Weights of a small GPT-style language model, trained from scratch on English Wikipedia: 5.73M parameters, no biases in attention or MLP.
Each number is 128 + 32 x the weight over its row's rms, rounded and kept within 0 to 255. Layers, rows and columns count from 0. Numbers have three digits each. The size before them is the row's rms in percent of the matrix's.

# layer 2 attention value, 96x192, rms 0.0427, rows 0-67, columns 96-191
096:120097101085142079139146159155113135085127092127083072176098136159150137120137079158138129121110181114158188168058174110128189073153106124034114098102084124130100126098146123144122169158148116125123180170033176080096180153122090125112153136120117147074174136098156116081134127105153092120
111:113100168100094152116106161158129201143119144172173079155149175151123131106115096215130132083119094103115163129097108046122148133123188124084062137100070098148121084123132173137156181104187126067181113109146127115139092107111094073112124167127141148091155130192169101135142169136112145196
103:113122117094075129135113148099154125143145178112139097133173148122116126130117130189103124104133188125122146111119130124126128097171092135104132170117154156112100062109163111164161126120093137071101091166114190098090115073144144106070126082112161142086170139113118120118147148128166096191
102:189119127130071125094156154133128175134168093139121117039112117108095150132115118098114150138063087129100135083127110153069110180112060127108174198095202178141122054097130182141109166101147121096095095073179077194147073158112090125140073170129174120144101136135103149153107175095087114124
100:169161166123080125170150097103115136106121077135118132092108061136087136074172158127107178109085088179116151200155107157153137150145151098141121137132094126150132171108050157129078085139054129157099156141151048127154138122093176133111151125136128137073077107166093151196124142106176111067
099:146126099131165074198128144108135130067084124151083147153158164103107142117126095114091152161124071065149109078140120116084091126135115153138056120154198103122121139149121157152117097096141128116118164116102131123115078112050108115129190151142125108220148131144114143139156147171174174089
112:140120119087115088192120104130122111215108161122122088119134145134144125101068240229129128112145068164110131098118098081162124154142145116077081115097129083146078156137177104148147161159141091125118178107149110175112087092101153134108193082116110110070115142137109088103156106143152147202
116:101121148152135154135082180110104133109065122095157108176152145158118107107076082202120142125168176125187182099126126077083100085143144149133142076098139091162084108123180157119147113141136118135159107154051194072135185086155144041118121124145138137106136152156143110123161145150157124117
113:140130164060080072104113166094138108106188120129140117076116065137097127119145166162154097110125189117019179142148120110119136116139126126124103179156108188154131084079065109115148123123100109154089116180137200102044190106109147154088186077115168146200101127140085126159120105166127117160
102:143089134115145091145118121159117071079094133158100094149113107116147123133121149158153097080136136115109095114090102147106127139166063150043146152121122120208117175121106136152139118136153124117099205105137065114070125118134193132088201117155130154157156166142100133111144149114130125174
114:156111101125116187073157091116117109169167039148142140142136109134150095148060134091071109108134123137101074144166083142188072147072081117087113136191147142041090123161185130134107129124132117127119091112212107141128120131115126156194102106124116131003074092152169117147140157121162091105
093:103166057123141129116161175130085129097144178155122167104111178115112169151157136040130092180127144085075134063106204100160117148143099129129113161094113189160160159143115087132116152160131131098131140068119117078155119166205105139154131137111135063219160127133143128061104110111120116187
114:112141159114103114180138137149112166095191111143135132104091085160107126106092126168098200130124123182137124178146113155155103188083085114109157102098089122085142101090113139152128142131093132147130144136116150148128073169113098065163090077159097155078124096123089183168068134135108109076
113:127124075123136101128159124074182118158210110121138173098172103114082088101170021134117163112122138079120125167149149158138140130090154104180093105140062105156142100087073207132105113111119146117154182184129158111117106104076111133184048152112119101151139107130164139163138114136143117088
096:156134117095079098131148118115093145154169151165168110106184109132118110117178215132148128063097139115051156170141102147131137101155128120161141232128149179147087115105048157163131108097044109098084114120193084132113110088117143140132100114141150151142148094164141156150160150145113098116
097:105100128126124115090133105122174086130096083135195134114087133113135125156085182146161107096115105167032180109157081120126141104161171115234137146157148131121090106137168154113109132083077102172159072078162099170151124121144111125117097195141154118102120134165125123085166166150158096166
104:124122123148186184153120078089109072179102142081124099202157152143180073120104099144101075068165152158183147151109089092157152076170172103096123103146127076085123159164184110133119181170174115098186077117139127099154154060132146135128168126094097122063151143106180096118145098138137124126
099:094125136156126164108103134120086142107105111101138101097132126128135160119144175098144098088124171176138172131087121143057161059139091118101157175138179197069055090133152113133132112118052127110151066137123120106079127065165137114101163049127172137068132120091142145086185130119187107166
108:128117102150134112093118077087185090175159092095111159131039118123182108142078145055122102101113103173089082137164098177165106125084086079121185163187106144108171148131162083128108109132095143122107099132164121155160143171149153138126106113117129120039107143088131147109086086110129087175
106:205134114119159094134111097117129128099069136137067135156075106153157198070144197169110133135092104118109158109131113132154102117114181144083132096179079161150100134138117167135100091129137108177090154118108126128103115131086164173122232138158126123139088153124085131136159099070137145106
113:115123111192130163110136097126086131189129054136153110174101131125142111129175101045155113110112126165158132154118140179097180143101079111119170157123160127024114143144185139110111151151074118152075091119090159147138218152188138164164099105079130151071148121124135116101159120156158131042
109:167142157137063069113126152133163155154125146174154128086106106107071183126184163147156137134123090131081167174180127092166150160105159129147170159130095169133086108081064140137177154115049111124079155163172086098130091060111154110073107126145131141093103100211131102198120166114106115169
108:125107175120144170083134077095157094191148100113077116125058084111184131199134112140156153191098155101153126084119162172150133106106167130071167103148093174131171143124181128062106115146195148109081111115138120128124164200130171179122152087142136101125090117083119112106152118096128136143
114:110120138215131221124097158139092178126133120141114165115146193094116129141118009130091148187141125149145097150117148142078131145118107150106143137149123167049175105137096119125137120115069151113100097071122147096203105111145110126107071084156157112133160115083138152158079148105093145123
096:128112075154178088154128105157119093118100184126093126170138172122142124127125079087105133061166112069183114101088179109144085112130133130135098089102119117171154172155216139114138127148174113095133197155075182101110099169125134134161151143103112108134147172109134120081127107146119124090
111:166126104133106125106120148144137110099181137129147110085194113118088108115146152187117159161108149110118142087130113165120089155121133184167125138105158204147116089119097224130146114074098151166106163095131136143124121174076092151191109177142136119141122107192092118136107149145109137095
095:162160173068088082120115121148118197110158114134099183099158136144092196063145119073176132102126136154105162153159142161095112139110111120125155145058159099129094081120038136162109133097085137141145105132027140150154097116169092094155067149094136160100101092133107175160106155144135118134
112:130127139128142164150142192117085132117163108132129154138144108103099078118155030150106153191147115104126148148090126130166173121079128114100112126105050122032095116112086135095114167187083106133108117181103157099138109125176099156159127106135129126219141122110158148154113126163112132102
102:141098144142170034145135133074156134122114058116118112111099130123152118092122080073119105088161110126133150139139108107114123155146182101093100060155125125154086118109157126074104149144150089094176117186065159114092086143117094130165197120134122082137107160125186096087172139104137063144
109:134133156163139203096130081165105116127141148123125134134070119124142179155151155107125158160125110163140135132107136175159192106106139142113186078163096233050145159163192181105118106138094136151083106108099153113142123166134159164126156055151121109137120103103148138097149142101154085098
097:113129128091097147139101134121151154148162112093170096068164134151116105114111177140099110123139136152174130183087126117151184124114066121117152171121106111032101075128082123158162167137069141101138143149113155146100097100169100089139082164106104147063148114154140161138141126121146081169
101:147107096141160088145113137146121094100145149140152123076080151146142158106122196120119113127118176137160076139123127148150145100127147146080152095153098177118152166131088120113158109129105134151078161180117130124080220117150154153127162043097113122175112120145133161144112097126158109129
090:171122138114177173139107134118078010151105094183152125154139141139122118076164065103180119103151153131167127133121054122107129182127117138140141139094093146158064096159111108107102060167101118106146176111125121144151117174158204098174124167141106107140099083071137127159180154149170135154
105:110109156194130157105119080127045177103123091185137152041100137110091095100143068112153148142189165121136130151146074101131110164171135074155152093139149100122101149109102083096088176109140112161084128167162129167139146133171150107081179143113131110121110152159142110142108119134119127164
088:107187125143126145106157120111126112149179129100156135131135121116137139138160137078108164089153077146159070156098119175129132127185086157095160103148162117168124195149113144155132131161120212127159152077104083163097115205080141119188139152152119153171129150087130115105084139103124133119
098:113175115103094119095157115099091139126135093106096150178168161118109090160115204145119110080084115141115162133138154110125083111142076158107115173163139063140180119152096187207103110139058160136103172111103173174111112085137125160107196163095136145126116137135136144096133131155094135114
090:157094155134117086088146147080126143084168137100153114091127132079174122151124070068129071093125154131150110072087171145165133127139085107106129084102102135105135124092181118095110104170209193151093126097176120151107130143133128129140124090165151128115098101108127071060100107115175065164
090:112146122097105144112110153114128169145135081148116138138140143131165087152082157159073149121113181137167059152139141161144109099129170114079097120190112093105137125128048092135139183164161129151136094156090144073156106073088149134125141122109107112193191140207102129180197101156119156113
101:125127169143140141166136131143160158088103132094166127087142066162107113084179140099107071147089160142169160174146095116103177143073135120130124173165089118089109154118200093142116127094123158072176165149146098196110156159159046140137119165117145126101115085108113083135128156163083140131
100:116157113158105165145130122162084183119101111147124138109116190133109114103084120159174176087196159115111112138121150135152125119150165089155101031143115152115100130126067099103129151131143122172134094188132074124151137155166147144084152133084105126143136122139134173190121134109113096168
082:110074074062171142128136130079101136074113158191090149104137170129128088152142099090160103116232135127114137112104091063165090221126080142146130147125132115122148165127181102109119065166116130170083122091148087126138133162148147105133160140174090115124144084128090127133112096132125206183
091:196062089104134096169121131154179106103108098078170102134113136129113099157118089120101098112115143156138161115146081138119152180137156163125155117126124138121099137119147158156105131130202091100120134062111168200118085055119167150125080098125106132164137106165080084172059118164156161114
095:104208169211076069115131119108131096115125137114159165129083140118095144105145163152102117201146103117127118145127106193087135112152135120178181177101155070146093125155087188173072113108118142103153106078150161156136166076115146147166191155122159153099150124085151172116142128128188114095
095:088161146111128148174141162079154152062157154129103160150106125152122111173153084140085111094167147089157114119095134171178098100096077120138094098133110073101151170106146134113110061167154144177125159142142079109147111178161118086127215125074149146167193099136102173103171120097151114138
093:113080102084147113168108113124134154141158107160059121083160176079133090053177108114192120111100198148124087145118085099094119125085144129112093106206091086168141129178050091097131104154078157079146093169147154114151202140068148131122132141126135143142127178128068112106186170164084055165
085:129169171177127143098099114154074103158140098084158114148125170128152123113098121100143122095076132145117099117133119195098171095121129107178168067109128147141082110110190196090108113066179160100101099149174103123135082156132087111153165085106158144041106147133166154126134136106139068095
087:103185144165117094115141143120179101033077134158124170068112138115088122138126095078106079135118167073075144108141111174157159137130119148145190146090129082160086176115168118099078137153183122137120181100166104224179203127125138078100152121136147144191092162113158078131147108156159073152
095:111073219082102148135117098096115078108134097123121135098089097084138149164099061111117123168087095118125184139094123147143137151134154114114164142118148125118120091120141095149111143142161061168075135152152175177122164097143089098070166154072133113178092168127153163087167121111176172134
103:147111151090151096079135149145135166093136171111123090142096099130167090117120128139131040071136074140173130115168092126161088094113110164123110175143101148080124152110110160109129151137111154124093151148098149145105086136130092079176080096159126121146059081117161131134123179148149090135
109:132137140127116175114121092106102163110099092110140143115142177117063131127147180144154194167136152113111105128113143146136141183193149173125148101133159104110130169165135154156118173086132142079148154138119106178183164107110088105066219168135109124204123182068162132120052163135100144080
100:096190140081136156125172132111174118095131152166107118122114138143067125163230142144129138093172111142160118167135130176134111147130091110116156165136173114157120188164162118137112095139104151124149112072114122108178180194096211082107143114124155135187117094124121123126134153127142110129
097:182107119157121148155126103169134146152130113104127135111096126142106097136130138165087110185047160129141191132118105151079151081131148097104114095149110151142164056106099109175098148096212130119153106100158175106166082100148113140078135106087145131184121131128095150119112145125069126105
084:153166073175118186182126119169066111170146105137158133141159158156130206182073185110105091139134143155150136097109138152102105121152098080141134144122149094129142071135148183135110063154173110161171132082135098106192062171146133158176124095155151121052148149144152149148125091139121124105
088:092160163090145104077127139093189101132142149232087145095118098129124146119163107149078101134183127092091093146120087138181084160045079134163068189152089130089149193142144092109124034151094143105087151206155094051108136131190142121158124106103127109151168097133110140147191093156150145125
092:169151138150138135175127172137083118179157142126175170170131104105155146142118202154095115120050115147138107115120143122147142172107069138098112147172146138110157071158111214159116102132131131151130205141086139113127103115139098177160147122129128123087116180173112106128173128168165093095
090:148145158154139179106129128160138127177089094144164101122130135091101141099081148128109151158079134114108174132191077131080172065138175146150136141094115118169140127097135107154090182048086087087158103176143152088142136126154105106121106149113097097095097123141132160178137147128093149091
074:131092065073130143157098085146159085142101118157068141148172153100147112156139115130122173116147134116072115141126129077076117130121082135120087183169139108184196100139057147151144112117084069136097074126098147022166068162134187130125130088172122144083174166157086142146121097160089188136
089:129142119147142075176126114132151154152119191191147119116076089109102086117161122161080081166148109080099158142115119142128118119046149140171120159122129137103146145132086146113142093105145098135154112155141127056158074113135052126165137090150129121146181102118078126165146124147135082123
094:094166107175120161146110148176122105155128101144166132147124128118110139052091087129122125133085206123074133114168097157099135127148156178138149069106089101144110076123125093099058166129110127073102215146168152123092164118138121099100154188114127113153180123113118164150116126164139161093
086:179094066061125069123129117045145153076100148121073109112170168141147066151176119093132109095120159132152136107105166088139174128147140201108155130109113069162178127091168101156092170128143146131136093066134149171134111105093168111118170180130113163213127127158092104105106163128059135176
095:098173146136110071213132116108162145157114182119100143170095093126142153104208118136129184146172130116123112151089224125121123064141196157128067124150129149086154117128145129102175114132078121106157103122090105124084106156127102165191141171137130155089151137084103126105169141084097134149
097:165124109147145081180131133151132117141161116061191120141091126151155180101168115132169178110108121166121096144143084162151121153155175162102139093175096161116099114127102175098111136123173121101087190095065102169107143109102170150162087067149116147083125100159091133217091174071132105107
095:168080148118152160139134107148055135154123034130153095114158173084114118213118144086151181131114180158138136142109167136163163103143175094107142086110081098137115071149162132119103129107157135116157067084120127099208164117083124134114168114114137119095053123131144084065126144132110106125
096:133136073083153093152111143170182097134123152133138119131090143132114156123114084148122066111120074113120152094127124081144136117098129191154137130092149143122076142111111157074134153107165064182071124129127129117095085090092150107165043092185118119144175110148091119138115128159158135141
086:133123074197131123152159107144153176150132138081106181097071149135070174105150106085097145079129111132118169121098171089149088148143196176161087082080133169097111133118119140115112148142082118160102129166180089116126154107108141113105132147117118108084137088155128152069151086047142084127
105:114094110047158108087120153173175106197167123155086129137189111151145112148138118127141130107077181155123141088119167105105135063113097121138105163087102136179146101131131116098107110128088153139137159091101166145103133163172140107069134156132114112119126135066097169069200148207051117142
102:130139073113108181112115098124134139086125076121111071142156147110087065153101160054105161106155145125135157088088137139106159110126120189162156123118110118207121129145104219160148178135125066133104028169136109112124139127077190180127103106138168133179120183146179159159148173157103150128
098:133095125151109166066120116141151077159092113121142075113101154156104075163104146158121147145074200146130159110141181139131099124143116209162130120120144100132124165120198185146131159036075092120105106128145153097159086085135123150072173140091124112091099169158159175158163137131153181140